Weights of a small transformer language model: LayerNorm before each block, ALiBi.
Each number is 128 + 24 x the weight over its row's rms, rounded and kept within 0 to 255. Layers, rows and columns count from 0. The size above them is the row's rms in percent of the matrix's.

# layer 9 attention value, 128x160, rms 0.0596, rows 59-69, columns 80-159
size [ 95  92  93  86  91  94  93 100  97  92  94]
[[170 126  91 107 155 120 148 137 124 117  92 138 172 172 144 140 115 120 111 100 130 137  97 138 136 127 126 103 123 123 105 138 120 115 162 108 139 150 130 144 131 115 140 115 142 132 177 150 112 131 106 112 124  74 144 128 176 119 108 144 127 142 159 110 155 105 128  96 114 120  78 150 107 131 155 125 124 138 195 107]
 [102 130 115 119 133 146 101  78 170 134 145 141 161 163 103 135 111 140 135 100 178 104 106 148 123 115 178 125 162 181 142 121 169 113 114 143 109 130  95 132 117 152 121 140 123 148 143 125 118 137  79 136 120 129 134 111 126 169 117 124 118  70 117  99 135 117 144 118  90 120 154 194 155 169 151 128 114 107 118 125]
 [143 166 103 138 131 129 119 124 160 135 131 118  77  67 118 139 128 129 130 149  89 134 174 148 126 129  92 117 124 155 111 128 118 102 158 166 160 171 162 120 178 115 114 137 120 153 117 150 117 141 134 158 115  83 140 147 121 123 136 144 141 156 109 108 154 114 118 106 143 150 109 121 116 133 155 139 131 104  73  69]
 [111 133 124 121 155 112 130 127 118 135 138 122 114 152 141 181 118 102 110 101 131 154 150 165 181 119 125 118 117  96 126 134 131  56 107 141 121 138 185 145 150 101  77 146 118 142 131 129 139 135 135 115 128 113 101 118  96 132 119 124 161 128 145 103  95 157 130 150 118 100 141 117 119 164 129 121 114 141 112 138]
 [140 115 108 101 103 147 146 140 160 136 114 131 142 203  82 144 108 177 171 137 110 149 126 126 156  65 118 109 104  76 156 132 135 127 130 110 122 111 131 132 114 152 113 132 154 139 148 171 132 110 103 126 150 178 100 123 129 149  82 112 123 142 150 141 123 120 157 114 100 161  94 151 140 188 123 133 169 141 126 118]
 [154 115 159 115 143 160 126  88 120 114 107 156 105 164  84 141 147 129 121 108 125 135 158 146 125 109 129 152  98 140 111 119 135 137 166 155 140 145  97 130 135 136 107 111 197 119 127  71 117 109 139 120 157 144 125  85  94 110 125 166  97  93 113  84 130  92 130 177 138  86  93 105 127 122 120 104 130 109 116 100]
 [126 165 132 137 128 151 112 129 201 113 145 101 135 166  95 137 147 110 124 132 125 118 142 129 137 114  90 166 117 166 123 162 175  93 115 137  99 117  45  87 167 135 106  99 103 122 143 107 139  85 100 155 139 117 148 142 100 132 143 121 105 113 146 146 125 101 144 127 160 149 137 146  97 169 124 151 114  96 102  92]
 [154 154 101  95 125 133 144 110 146 104 142 150 161 108 112 138 158 141 131 107 133 121 117 132 125  89 115 102 109 117 155 146 129 125 137  90 141 158 123 141 164 130 117 101 100 114 102 191 124 177 102 101 102 138  97  80 130 119  90 130 131 134 153 145 151 125  86 106 131 124 158 154  94 135 148 117  86 149 117 173]
 [ 79 120 162 120 173  91 217 160 110 115 102 161 147 124  96 118 105 128 127 104 110 145  83 126 119 115 122 177 162  93 149 145 135 111  83 117 124 147 129 175 125  90 137 119 142 104 106 139 125 140 170 115 151 160 118 115 100 131 119 106 139 108 110 102 124 130 142 128 108 117  99 125  96 152 107 134  91 159 114 118]
 [167 116  93 143  87 136 145 126 132  95 122 124 108  78 159 120 129 140 119 138  96 130 142  80 135 114 143 147 106  93 112 147 142 171 144 125 118 193 131 174 116 163 118 119  85 104 143 161 146 123 115 119 120 117 107 147 172 106 124 126 136 109 184 136  91 128  70 142 136 154 130 145 125 151 141 124 124 162 168 118]
 [156 112 115 127 149 132 150 150 131 117  99 110 153 122 168 124 105 103  81 125 163  89 142 134 140 133 108 138 140 132  87 115 140 135  94 153  67 118 127 142 142 125 155 124 101 130 105 123 122 152 159  86 139 114 158  75 140 130 113 101 119 138 118 160 161  82 113 153 136 131 149 103 100 135 113 130 134  80 121 136]]
# layer 9 attention output (transposed), 128x160, rms 0.161, rows 59-68, columns 80-159
size [ 79  73  82  74  84  91  76  84  84  81]
[[ 83 145 154 154 161 148 131  84 129 157 151 140  96 102  98 103 164 113 158 137 140 114 160  81 109 137  99 117 127 126 136 109 146 131 148 113 122  84 139  72 125 130 164 122 164  86 144 106 123 155 153 140 138 137 145 148 130 113 187 109 105 130 163 118 146 143 133 112 128 134 153 160 171 133 119 111  91  87 120 183]
 [121 119 139 143  80 136 140 164 123  98  96 131  90 126 154 126 123 103 140 158 100 161 145 112 159 143  58 107 117 123 127 137 111 131 139 113 116 130 120 103 130 145 130 104  96 111 128 110 119 138 140 135 152  97 147 159 109  77 128 126 167 171 145 147 101 154 102 115 163 125 123 113 116  68 109 111 119 143  85 144]
 [133  98 127 143 112 116 149 119 119 141 119 142 153 163 132 129 149  70 131  96 171 101 128 124 134 100 148 163 115 109 129 129 155 144  76 125 131 122 115 165 149 131 139 106 118 116 116 124 149 145  66 112 174 147 107  95 111 148 124 115 114 147 131 199  70 128 132 156 126  76 125 146 145 115 144 115 126 130 168 171]
 [152  95  95 110 111 114 132  83 150 123 130  87 150 164 102 108 120 147 143 114 109 114 103 117 133 161 127 158 146 139 139 138 122 197 118 128  85 125  75 119 143 152 140 120 136 150 131 127 115  80 137 118 172 134 107 132 181 101 152 139 172 159  85 158 133  97  94  97 132 162 134 143 152  90 155 127 118 100 158 115]
 [ 95 148 108 139 179 133 107 127 122 137 141 179 131 119 173 107 158 119 132 157 159 124 117 157 123 130 186 124 131 148 107 104 145 126 137 145  89 165  97 128 197  99 126 116 104  91 137 100 118 140 128  82  73 111 145 182  95 124 160 153 117 109 140 159 147 102 126 137 123 149 102 160 140 128 133  99  83 149 132 147]
 [ 85 135 117 177 143 128 160 140 113 173 151 155 167 123 130 115 148  78 128 141 107 128 109  92 113 157 121 112 146 109 133 147  86 124 135 148 128 110 144 173 120 110 120 146  82 139 136 115 161 144 110 125  96 120 102 123 161 159 132  89 174 130 138 158 140  82 126 138  83 149 157 108 161  90 134 128  91 142 117 139]
 [116 108 161 144 134 113 161 109  85 125 131 159  79 146 139 149 152 151 118 126 133 174 131 143 137 145 134 123 102  83 109 110 116 164 108 134 172 124 185 146  76 135 127 101 145 138 113 116 104 163 110 157 118 106  97 116 160 122  96 117 128 132 137 124 135 117 125 113  98 144 133 135 134  93 136 128 138 114  95 126]
 [104 116 137 139 113 157 115 130 128 139  95 112 115  99 143  89 137 139 110 125 151 106 139 136 129 151 114 173 129 174 155 128 135 142 159 103 130 146 106  78 131 164  64 157 166 161 120 118 169 145 107 172 146 111 135 156 138 122 180 118  87 160  92 124 117 164 157 125 105  82 137 114 124 116 111  97 144 101 126  75]
 [152 117 149 131 131 143 121 134 156 149 111 131 134 114 127 126 127 137 127 150 131 128 145 136 115 158  98 114 119 113 111  87 119 142 121 147 113 154 114 106 158  95 135 127  82 142 165 123 126 168 102 134  89  97 128 108 102 148 176 161  89 148 129 142 126  97  85 134 160 126 177 137 166  92 139 117 124 106 122 158]
 [102 102 128 123 156 114 114 153 160 108 146 122 122 110 114  91 154 107 117 145 138  89 103 154 118 103 122 111 117 162 149 175 126  83 145 105 168  79 136 120 117  95 165 135 138 127 113 122 130 133 162 109 150 137 151 154 114 123 138 126 109 135 104 107 167 171 159  96 110 103 104 159 112 104 103 131  97  90 110 140]]
# layer 9 attention query, 128x160, rms 0.0863, rows 64-95, columns 80-159
size [ 90  89  94  82  92  86 102  96  84  95  97  85  92  85  87  84  93  84  96  88  87  98  81  89  92  86 100  85  90  89  92  80]
[[147 140 108 133 123 141 128 103 133 138 135 113 136 127 115 129 149 127 138 132 163 139 119 110  96 123 139 129 122  81  91 110 145  92 109 120 117 160 149 147 140  99 138 113 147 118 110  86 155 109 102 166 132 180 140 149 131 126 134 109 120 166 178 139  91  68  95 137 141 118 126 139 157 167 167 172 132 129 127 128]
 [125 134 165  91 136  92 152 135  97 144 100  95 103  89 105 111  99 125 118 131 150 143 136 128 110 110 145 141 120 140 111 147 160  65 150 136 122 156  88 147 146 162 110 158 154 136  96 129 149 127 153 123 127 129  84 151 112 128 108 139 165 131 168 147 149 147  83 117 115 129 111 132 151 166 149 151  89 139 151  94]
 [109 123 118 100 118 128  95 125 192 136 101 110 133  98 132 121 140  91 163 144 153 111 108 171  72 124 137 144 123  76 126 134 124  99 137 130  98 131  99 120 155 106 101  83 118 157 129 105 160 121 103 120 178 132 155 140 119 124 186 138 179 133 145 128 125 136 125  73 125 114 137 106 120 119  76 148 126 151 110 111]
 [137  85 176 139 136 112  85 142 104 181 131 126 128 133 135 136 100 144 137  97 125  92 127 156 147 144  88 187 100 151 160 156 100 182 153 120 134 127 107 145 139  94 132  96 127 114 136 156  93 119 132  87 128 129 100 144 149 152 135 139 125 135  99 100  97 103 157  89 115 147 129 124 140 144 125 135 108 117 130 176]
 [109 184 146 144 145 114 119 129 129 180 118 140 101 171 113 144  97 170 127 112 116 141 104 129 101 154 107 140 156 130 132 123  81 151 123 111 164 149 112 155 125 101 142 146 102 138 102 148 134 112 121 118 111 104 139 100 134  98  82 137 168 114 125 167 107 107 113 107 170 137 174  88  97 123 156 160 138 146 104 128]
 [148 116 122  87  97 138 116 122 105 168  72 117 107 101 100 158 154 155 181 150 156 121 125 161 160 157  99 130 145 112 104 178 111  84 111 144 120 119 142 112 179 117 132 134 121  90 140 132 140 163 136 119 105 128 133 129 120 129 115 129 115 177 151 127 145 143 154 161 171 143 115 160 140 105 181 147 113 103 118  95]
 [110  93 134  89  82 136 142 132 111 130 114 103 141  66 123  93 122 104 103  90 122 153 150 132 141 118 122  97 118  84  97  97 118 132 112 186 118 177 167 156 142 176 147 141 129 109 117  96 143 156  89 109  81 149 122 165 128 162 129 135 149 141 112 123 110 114  98 160 113 142 118 130 100 141  98 160 105 146 137 117]
 [100 135 155 158 102 100 155 139 139 110 149 142 126  83 151 151 139 180 169 126 120 173 106 127 143 145  83  97 169 174 162 122 103  94 120 118 118 105  84 163  94 111 122 181 138 161 133 147 118 156 149 121 158 126 137 104  86 122 117 153 107  77 143 120 119 108 124 116 122 143  85 144 146 118 119 108 122 134 117 149]
 [139  94 149 141 114 151 114 148 137 143 113  98 140  83 113  93 105 135 169 154 161 152 133 129 160 117 105 120 123 143 116  97  84 144 115 149  99 122 113  79 112  87 128 138 150  96 120 129  92 114 145 136 136 102 111 187 160 149 146  87 135 118 138 131  84 148 134 147 115 102 108 137 136 111  77 120 177 161 122  99]
 [128 138 143  86 135 155 144 118 160 138 137 149 138 202 115 105 142  98 130 123 112 142 162 153 105 135 104 145 135 117 131 100 126 115 122 139 119 157 156 165 181 124  92  94 169 167 117 149  98 122 122 113 152 115 120 117 138 124 109 130 140 100 130 139 119 126 138 136 113 109 120 153 151 138 136 196 156 118 168 122]
 [106 112 155 135 144 143 139 175 146 138 112 123 118 115 115 127 108 125 159 151 126 113  92 133 157 169 138  84 111 140 117  76  94 123 120 101 159  99 116 108 100 118 123 117  91 141 139 160 118 127 151 109 163  95 106 103 111 158 100 148 160 125 128  94 115 151  84 124 166 154 124 147 126 126 121 130 120  87  80 132]
 [136 131 180 140  91 111 117 107 174 162 151 121  92 123  85 188 122 125 124 184 128 202 130 148 135 172 117  90 149 115 171 116 140 143 121 156  93  94 128 125  95 171 108 148 148 105  92 155 130 188 166 116 111 103 136 130 162 111 140 122 138 132 130 126 147 133 117 127 101 139 130  79 115 114 140 101 166 165 123 130]
 [117 116 168 170 127 148 127 140 120 101 154 114 135 161  98 147 126 153 136 147 147 135  86  95 113 135 158 132 151  97 142  89  92 149 121 124 109  96  80 137 139 141 114 165 138 125  95 173 111 118 126 131 114 156 106 152 115 108 174 132 113  93 150 135 125 139 133 102 143 116 146  99 134 132 102 166 161  96 114  76]
 [142 100 113 176 161 147 124 135 121 146 145 114 127 140 137 117 137 161 120 149 126  82  88 152 127 139 153 150 111 105 109  97 129 106 137 129 143  85 112 148 116  46 161 118 150 116 153 122 121 154 133 153 175 158 106 142 123 121 137 114 115 113 124 145 111 114 189 124 160 129 123  70 145 129 113 134 100 141 127 115]
 [104 167 102 136  98 162 181 122 113 124 119 132 116 137 134  83  87 103 126 112 117 117  97 126 128 189 173 150 108 139 108 152 156 161  63 146 120 110 112 143 159 145 163 128 128 152 120 154  89 123 142  89 115  88 100 143 125 111 174 188 153 129 146 141 134 117 124 148 113 173 134 185  75 128 107  92 106 117 108 125]
 [132 135 126 138  76 110 139 156 115 163 171 138 109 141  78 140 161 144 147  98 104 142  95 152  81 168 109 155 127 118 114 128  93 170 100 107 125 149 111 148 105 148 142 156  94 144 122 157 169 125 138 156 184 102 145  87 117 122 139 115 149 161 147 116 118 137 140 119 108 115 117 123 101 145 122 114 131 156  73 155]
 [125 109 102 159 154 143 154 146 173 159 113 109 110 139 112  91 108 102 154 134 102  87 122 124 119 140 120 132  94 132 150 117 139 131 160 169 132 155 114 108 149 162 108 143  97 161 116 121 118 126 123  94 136 151 139 126 103 101 156 122 127 123 117 102 143 114 144  83 140 114 144 109 122 168 136 189 130 166 150 117]
 [153 121 102 155 102 139  89 137  78  65 161 125  75 136 151 141 167 141 126 115 113  98 184 147 136 109 107 115 145 140  91 105 149 117 146 121 113 136  82 149 115 106 139  89 177 120 121 101  87 109 108 153 123 156 128 104 139 141 124 102 137 151 114 106 164 127 114 153 147 123 155 145 156 112  92 107 150 103 106  83]
 [149 116 108 123 132 115  91 141 121 106  95 170 118 121 159  87 115  95 140 144 135 113 161 110 138 136 156 122 112 103  98 145 122 103 136 171  95 125 147 179 105 150  74 116  82 134 135 125 117 126  61 133 154  96 126 145 142 133 144 111 165 141 107 141  93 132 119 147  91 154  93 134 146 132  93 105 127 148 153 126]
 [114 117 143 138 124 143 149 108 157 154 146 113 122 168 148 110 118 164 150 132 117 125 110 123 130 111 141  80  56 169 143 150 158 134 146 125 123 143 124 156 135 146 121 130  97 122 102 164  90 109 163 145 164  98 183 107 152  95  92 107 114 111 147 159 169 120 122 108  97  70 145 146 115 128 162 160 144 106 136 138]
 [ 98 134 152 116 122 112 123  94  99 139 159 140 129 139 157 172 161 107 137 105 102 143 100 131 129 123 141 100 112 169 160 134 146 167 129 127 143 159 130 158  90 126 161 139 111 121 146  88 163 131  99 123 169 151 119 118  90 119 162 105 165 154 105  91 150 106 137 124 137 102 111 135 146 134 157  88 101 113  92  99]
 [104 120 126 101 131 120 134 110 107  83 122 132  79 121 136 168 120 145 153 125 123 144 148  89 135 128  86 118 139 120 128  96 136 152 117  61 135 154 152 128  82 126 108 169 161 118 150 120 124 154 182 117 128 119 171 112 116 101  99 146 115 137 144 133 102 147 123 139 146  81 141 139 110  97 159 161 162 151 142 135]
 [115  86 124 132 159 121 107 141 141 121 106 153  74 144 155 123 126 162 126 169 134 106  91 114 141  62 154 123 106 119 156 171 168 107 151 141 147 134 107 156  79 138 123 134 119 154 130 120 102 139 124 142 121 113 177 102 126  89 115 185  98 139 125 131 118 136 115 169 170 179 156  77  86 112 181 118 142 129 159 139]
 [125 109 123  96 162 134  90 118 101 190 107 120 134  90 125 133 118  99 129 174 126 126 118 111 115  74 140 122 106 185 124 113 132 137 133 110 121 175 170 107 143 139  77 113 119 164 125 120 155 137 150  99  97 163  99 160 126 155 137 125 149 138 150 124 146 107 116  81 121 133 133 117 104 142 138 178 120 133  88 135]
 [134 148 116 146 125  85 125 108 174  61 161 143 128  91  73 139 115 105 121 152 103  96 176  92 126 129 127 117 146 138  93 140 130 146 110 131 106 110 144 143 109 119 133 120 140 145 129 118 149 137 168 114 163 120 131 123 117  97  98 113 134  80 150 123 144 157 112 114 129 105 125 155 124 153 159 154 165 108 148 129]
 [116 112  80 151 136 137  82 125  98 104 156 110 180 118 124 104 117 134 154 161 103 118 115 103 140 138 120 110 144 163 160 131 103 168 112 111 149 145 111  94 120 172 181 116 101 126 145 127  93 115 130 113 154 108 109 163 124 106 164 131 144  91 133  94 100 129  86 118 147 160 142 150 157  92 147 139 111 183 105  98]
 [188 149 143  99 130 116 124 121 106  88 129 150 135 135 118 128 148 114  99 139 101 190 114 129 157 120 143 110  97 134 120 109 122 117 122  96 115 109 136 116 108 122 131  64 142 121 155  96 135 153 128 183  95  98 132 121 136 158 134 135 123 111 113 149 130 128 113 136 112 131 122 135 161 150  93 104 169 110 149 113]
 [187 158 128 110 138 133 160 135 167 109 101 140 152 153 118 136 141 135 160 128 140  85 147  60 119 142 108 100 144  83 128 133  92 138 139  82 143 136 118 151 139 114 121 138 126 106 116 138 126 138 109 123  96 128 119 148 143 190 145 101 154 128 128 154 141  92 136 137 184 138 114 161  84 169 169 159 148  86 109 140]
 [105 153 108 120 118  81 123 179 158 111 134 105 157 129 130 149 141 136  92 125 149 130 141 151  91 127 130 135 158 162  93 124 120  80 108 118  86  97 111 119  98 108 103  99 151 119 121 122 140 158 109 162 129 110 153  94 130  91 104 120 117 109 103 107 139 140 171 118  97 169 150 140 102  95 122 156 148 107 113 141]
 [106 140 110 143 142 128 136  72 122 144 109 127 130 140 150 107  99 198 142  85 102  99  98 139  94  83 110 136 131 157  95 119 124  94 150 112 165 144 136 134 142 160 136 112 113 123 139 142  84 124 136 144 119 128 129 154 132 169 129 199 106  70  98 117 115 128 101 135 117 130 113 141 106  97 151 146 119 141 102 118]
 [111 147 135 132 191  89 136 141 139 125 143 114 121 150 150 102 116 123 164 148 155 132 128 142 146  92 121 159 159 164 165 151 122  71 128 157 146 113 104 139 134 124 164 149 108 139 126 157 131 158 145 133 113  92 152 153 119 102 122 116 146 106 116 129 137 132 175 155 130 161 119 140 123 122 136 119  82 144 145 145]
 [122 103 151 131  97 171 145 137 101 128 151 152 136 125 127 146 148 121 148  90  98 142 128 129 113 108 136 143 105  99 161 130 175 148 150 135 103 125 130 133 122 161 150 166 172 160  97 110 129 137 155 147 130 129 115 162 142 146 120 118 118  93 138 141 105 126  87 123 118 176 114 141 136 103 162 119 151 154 128 123]]
# layer 9 attention key, 128x160, rms 0.0864, rows 64-95, columns 80-159
size [ 87  87  99  87  92  87 102  98  86  97  95  93  89  88  84  85  93  83  98  90  87  99  83  85  94  89 100  88  89  92  95  86]
[[111  97  79 120 144 127 132  93 110 151 174 119 143 103 159 117 135  97 148 121 124 155 144 117 151 125 106 190 115  81 102 137 140 195 155 125 118 138 145 134 143 141 133 109 101 163  88 116 131 136 145 139 142 142 138 145 145 146 130 137 156 142 156 125 128 104 137 167 116  87 152 126  67 129 135 162 122 137 115 121]
 [133 141 111  78 136 121 156 122 155 129 125 100 110  89 110  92  97 125 149 161 144  90 113 117 107 126 131 188 133 117 102 130 158 114 138 164 102 119 109 158 190  97 117 150 153 167 104  91 113 109 138 104  78 161 119 140 103 109 117 135 137 154 159 137 180 162 114 131 141 134 114 111 150 145 106 117 123 118 130 163]
 [127 137 126 129 187 129 117 159 146 119 115 112 169 125 151 110 141 102 152 102 170 106 114 132  96 143 128 117 113 128 112 131 147 143 123 151 114 130  97 100 173 113 100 114 111 112 123 130 120 128  72 125 130 129 169  94 132 138 155 142 128 170 137 153 127 164 178 135 127 157 157 120 132 115  98 149 109 147 173 138]
 [160  83 172 166 128 113  98 180 163 144 115 122  96 158 113 200 117 139 118 118 104 114 138 149 149 120  96 162 135 125 120 115 108 128 108 111 131  84 135 123  98  93 151 159 127 157  97 128 147 112 124 147 121 113 120  95 133  88 137 144 161 134 150 137 110 131 101 122 148 142  93 149  97 129 121 165 165 101 168 117]
 [133 160 126 130 171 145 128 118 149 154 136 132 146 146 117 159 163 144 117 121 168 147 144 155 114 142 141 158 119 113 124 130  78 118 107 125 147 116 144 142  91 108  94 109 127 111 132 126 150 115 142 138 134  95 172  94 158 141  93 139 119 128 163 161 120 102 127 113 143 140 149  92 138  94 157 117 159  80 138 136]
 [170 117 108 130 149 176 103 118 125 116 123  93 112 134 130 115 127 101 126 133 140 161 119  92 153 119  92 116 149 145 121 111 177 187 152 151 106 111 159 156 229 117 149 116 107 132 109 124 141 176 134 111 119 151 156 110 111 171 114 129 131 192 103 124 126 127 116 101 128 138 131 103 112 123 122 155 123 107  95  96]
 [148  98 105 105 141 101 120 136  98 116 103 101 177 113 125  94  98 116 161 134 126 143 135 138 174 163 147 136 134 104  95 147 142  84 151 151 118 122 114 121 129 124 181 150 124 141  92 162 115 151 169 103 140 106 103 161 125 146 174 142 129 111 157 139  99 126 111 137  81 123 117 138 128 150  60 120 130 132 106 135]
 [ 94 186 141 112 111 165 113 149 106 156 125 124  83 159 139 120 171 142 155 147 152 129 156 111 120 138 104 117 100 162 121 147  94 108 150 167  77 126 102 141 100 142 130 117  93 146 142 104 109 143 127 142 145 143 113 107  69 126 106  84 107 129 122 151 115 122 166 146 126 139 100 113 149 139 130 121 133 137 160 112]
 [126 109 130 159 130 126 108 165 120 105 120 145 137 122 106  98 106 121 150 166 110  78 131 167 152  96 108  84 138 153 117 162  83 117  76 128 164 107 113  87 138 111 152 106  84 155 138 149  98 107 153 160 105 114 101 185 127 106 131 178 147 141 162 108 161 133 142 147 139 140 119 135 133  91  87 142 152 115 114 108]
 [162 158 110  74 103 152  77 133 140 122 131 165 105 151 173 108 108 100 131 122 120 129 108 124 142 134 115 122 105 131  99 160 137 108 131 115 104 116 131 118 149 136 125 107 143 121 143 183  79 108 112 111 102 170 163 103 153 112  87 178 157 127 137 141 117 148 104 162 112  97 143 146 157  93 143 194 116 164 145 102]
 [ 97 132 148 133  67 118 109 185  93 133 131 116 156 154 128 154 150 151 142 126 149 105 107 122 162 115 106 134 130 139 155 114 125 129 120 166 139  90 110 134  87 147  99 135  85 131 115 146 143  97 111  96 150 123 142 143 153  98 130 115 101 118 119  92 139 143 110 140 131 159 130 114 180 102 148 168 125 102 118 133]
 [129 111 116 133 107 135  98 136 130 130 137 138 124 119  53 180 115 119 123 139 160 129 120 109  74 107 115 117 162 127 141 160 135  91  89 156 107 129 118 127 126 101 116 170 147  83 135 142 129 158 120 134  94 174 161 113 136 110 157  92 129 117 159 131 127 120 132 134 121 125 139  77 128 103 125  90 137 156 123 143]
 [116  96 152 151 139 171 112 121  88 169 142 154 108 148 128 115 138 102 164 115 138 115  85 130 103  78  82 156 166 156 162 152 110 105 137 146 129 106  99 122 104  92 109 159 123  95 134 134 127  97 144 116 147 136 125  87 106 124 118 166 105  69 124 171 176 119  81  54 160 136 126  91 112 127 155 137 160 108 145 149]
 [ 97 142 104 169 148 126 110 170 104 134 145 137 124 180 156 104 144 145 104 115 123  93 157 110 114 102 123 145 109 119 180 121  88 140 119  98 121 112 116 151 147 133 148 106  93 163 146  91 160 171 139 108 114 178 144 126 127 147 130 165 100 163 115 137 133 148 137 121 111 143  88 106 157 167 113 138 166 127 195  90]
 [104 135  92  96 114 109 121 130 170 102 139 167 132 130 158 164 109 145 138 126 132 137 104 133 119 133 159 127 125 138 119 121 137 161 110 103 131 108 133 120 135 185 135 172 162 148 149 124  75  80 110  85 149  78  51 122 118 130 144 159 109 143 130 153  93 100 146 154 138 129 160 119 127 148 136 163 137 103  75 160]
 [154 135 159 131 100  98 174 132  89 162 145 120 141  85  97 160 118 111 104 120 124 122 119 119 146 137 134 134 135 117 143 113  77 132 138 110 144 149  96 175  93 130 141 123 164 111 104 156 118 159 137 150 126  86 125 143 116 141 110 114 129 106 170 165 142  99 148 113 160 113 110 101 105 169 106 118  93  94 154 135]
 [117 143 130 126 149 139 146 153 185 119 120 170 105 121 172  92 109 115 155 119 154  91  91 102 137 139 124 159 153  90 170 165 133  83 121 167 169 160  88 127 120 135 139 124 126 118 131 164 121 124 105 162 101 133 175 101 136 107 177 176 115  72 137 122 110 100 118  93 148 102  95 131 163 124 117 145 106 106 158 154]
 [113 141 117 129 131  77 116 111 145 121  81 121 136 143 143 111 120  96 132 109 112 149 130  85 155  87 114 104 135 116 139 102 136 103  97 147 108 171 128 152 140 155 105 105 127 146 105 155 171 153 177 126 130 113 131 171 103 134 130 106 130 158 134 119 175 113 104 116 185 128  79 153 120 106 141 138 103 130 129  89]
 [153  99 153  92 151 106 132 156 127 109 113 140 132 104 109  91  93 102  96 130  99 120 115 117 136 153 134 110 114 103 132 128 156 110  87 142 131  67 145 100 148 143 147 166 136 145 147 141 124 150 107  87 112 151 118 154 118 136 163 110 145 158 142 164 121 135 115 132 126 170 162 157 124 167 103 120 119 107  97 141]
 [144 167 164  99 114 161 127  88  80 146 130 147 140 125 142 141 120 148 117 111 127 152 109 112  64 145 115 134 130 145 146 115 134 110 129 147 154 149 132 128 116 158 121 134  66 108 117 154 148 127  82 163 140 164 112 135 134 146  69 109 171 126 120 113 122  87 160 108 189  96  87 109 133 141 146 188 174 138 131 139]
 [135  97 120 105 122 163 152 131  87 104 137 150  88  97 127 102 145 128  97 105 120 166 124 114 126 121 154 148 162 180 139  59 160 134 163 136 180 171 120 153 104 117 170 135 107 169 101 118 130 151 140 109 109 167 101 128 110 109 140 136 120 178 106 110 146 162 144 139 138 147 135 162 142 139 128 136 146 122 169 122]
 [120 180 136 123 128 124 156  92 144 178 122 119 117 156 170 107 109 139 143 139 115 135 159 126 131 172 126  92 114 169  85 139 122 139 140 169 142 156 132 150  88 121 107 100 127 139 144 133 129 125 136 146 128 123 199  91 163 125 145 108  91 134 133  91 133 136 116 107 136  97 113 113 116 136 177 113  99 159 121 132]
 [ 99 133 133 145 142 139 123 131  84 145 106 137 142  89 121 113 148 119 109 113  98 110 132 146 112 106 149 154 167 123 170 117  98 153 118 154 106 151 134 128 127 153 100 127 120 151 152  97 107 148 106 164 129 108 176 150 135 151 120 113 139 129  86 109  92 136  93 110 133 155 115 112  91 159 163  79 141 153 164 116]
 [136 105 122 126 131 140 101  98 145 148 147  92 119 121  95 166  95 170 137  88 153  96 108 139 114 108 122  99 101 132 113 107 126 146 139 228 166 148 138  97 105  66 111 132 150 179 107 132 100 130 146 130 111 168 162 145 154 126 141 108 138  75 131 125 137 111 104  71 140 144 132 128 121  82 129 131 118 112 120 145]
 [125 169 115 144 112  87 108 141 187 152 172 184 129 134 144 105 115 143 112 121 150 112  99 140 121 161 124  93 170 168 114 146 141 124 141 122 101 116 125  98  99 106  89  89 127 129 111 170 138 113 131  97 167 172 134 134 112  98 134  90  90 129 111 139 117 131 154  91 150 119 113 153 124 133 151  85 110 158 113 139]
 [142  98 118 100 128 145 105 120 121 126 178 133 149 131 199 119 117 163 181 137 136 144 126 116 125 114 103  91 141 130 185 130 126 137 151 115 152 110 107 141 143 119 162 136  87 121 130 106 122 143 141 148 162 129 187  92  83 109 124 133 113  78 159  96 147 112 119 126 127  92 169 146 153 131 145 115  93 145 123 139]
 [147 124  74 110 104 120 115 112  86 134 146 143 147 129  80  97 166 150 133 130  72 122 149 152 165 131 142 119  91 119 120 117 122 115 106 135  80 124 138 116 101 136 131 124 144 151 143 136 154 126 168 118 136 120 132 121  81 126 156 155 158 125 133 107 113 139 142 139  81  77 154 122 161  98 133 154 143 148 121 124]
 [134 133 116 106 132 172 115 130 127 141 155 130 119 157 135 114 117 173 160 111 146  94 118 107 150 143 102 140 122 163  93 105 134 141  93  94 100 130 138 104 137 104 167 100 124  83 120 125 104 138 158 134 139 103  74 118 201 199 145  80 128 122  95 127 152 148 122 127 136 102 132 110 129 140 124 126 189 136 115 157]
 [118 139 112 164 108 110 158 113 122 135  91 101 169 155 121 156 173 125  96 137 141 101 111  79 111 130 132 118 121 127 102  96  84 148 145 132 133 119 125 124 166 122  97 118 178 108 152 115 131 133 107 111 163 160 176  95 115 177 135 107 123 139 129 130 118 154 126 127  91  89 134 178 102 153 154 124 138 118 122 149]
 [132 137 154 143 112 153 100 155 146 155 100 121 123 162 167 147 109 128 133 129 146 119 127 117 109 127 136 127  70 128 166 121 126 144 149 121  92 137 137 111  92 116 141 151 137 141 119  94 134 130  92 141 142  97 121 153 144 135 153 124 132 138 148 113 152 126 141 114 113 138 100 132 136  91 158 143 124 144  99 130]
 [126 143 144 137 146 173 116 159 153 109 137 124  96 110 126 113 168 143 135 122 153 150  96 112 140 127  83 135 165 155 135 162 136  80 128  85 115 151  98 172 109 143 156 186 141 140 129  72  97 129 113 152  98 139 174 133  89 131  90 115 113 131 117 125  86 108 169 187 134 116 128  89 106 131 116  87 159 137 131 139]
 [132 160 129 142 171 150 127  98 122 139 139 162 164 139 151 108 128 157 163 168 111 160 103 119 105  88 129 144 158 130 140 108 161  77 110 107  96  93 119 154 157 117 186 118 143 194 122 114 141 149 135 126 135 119 135 131 163  79 137 140 129 115 120  87 119 128 150 139 106 147 100 127 129 138 121 155 163 140 111 117]]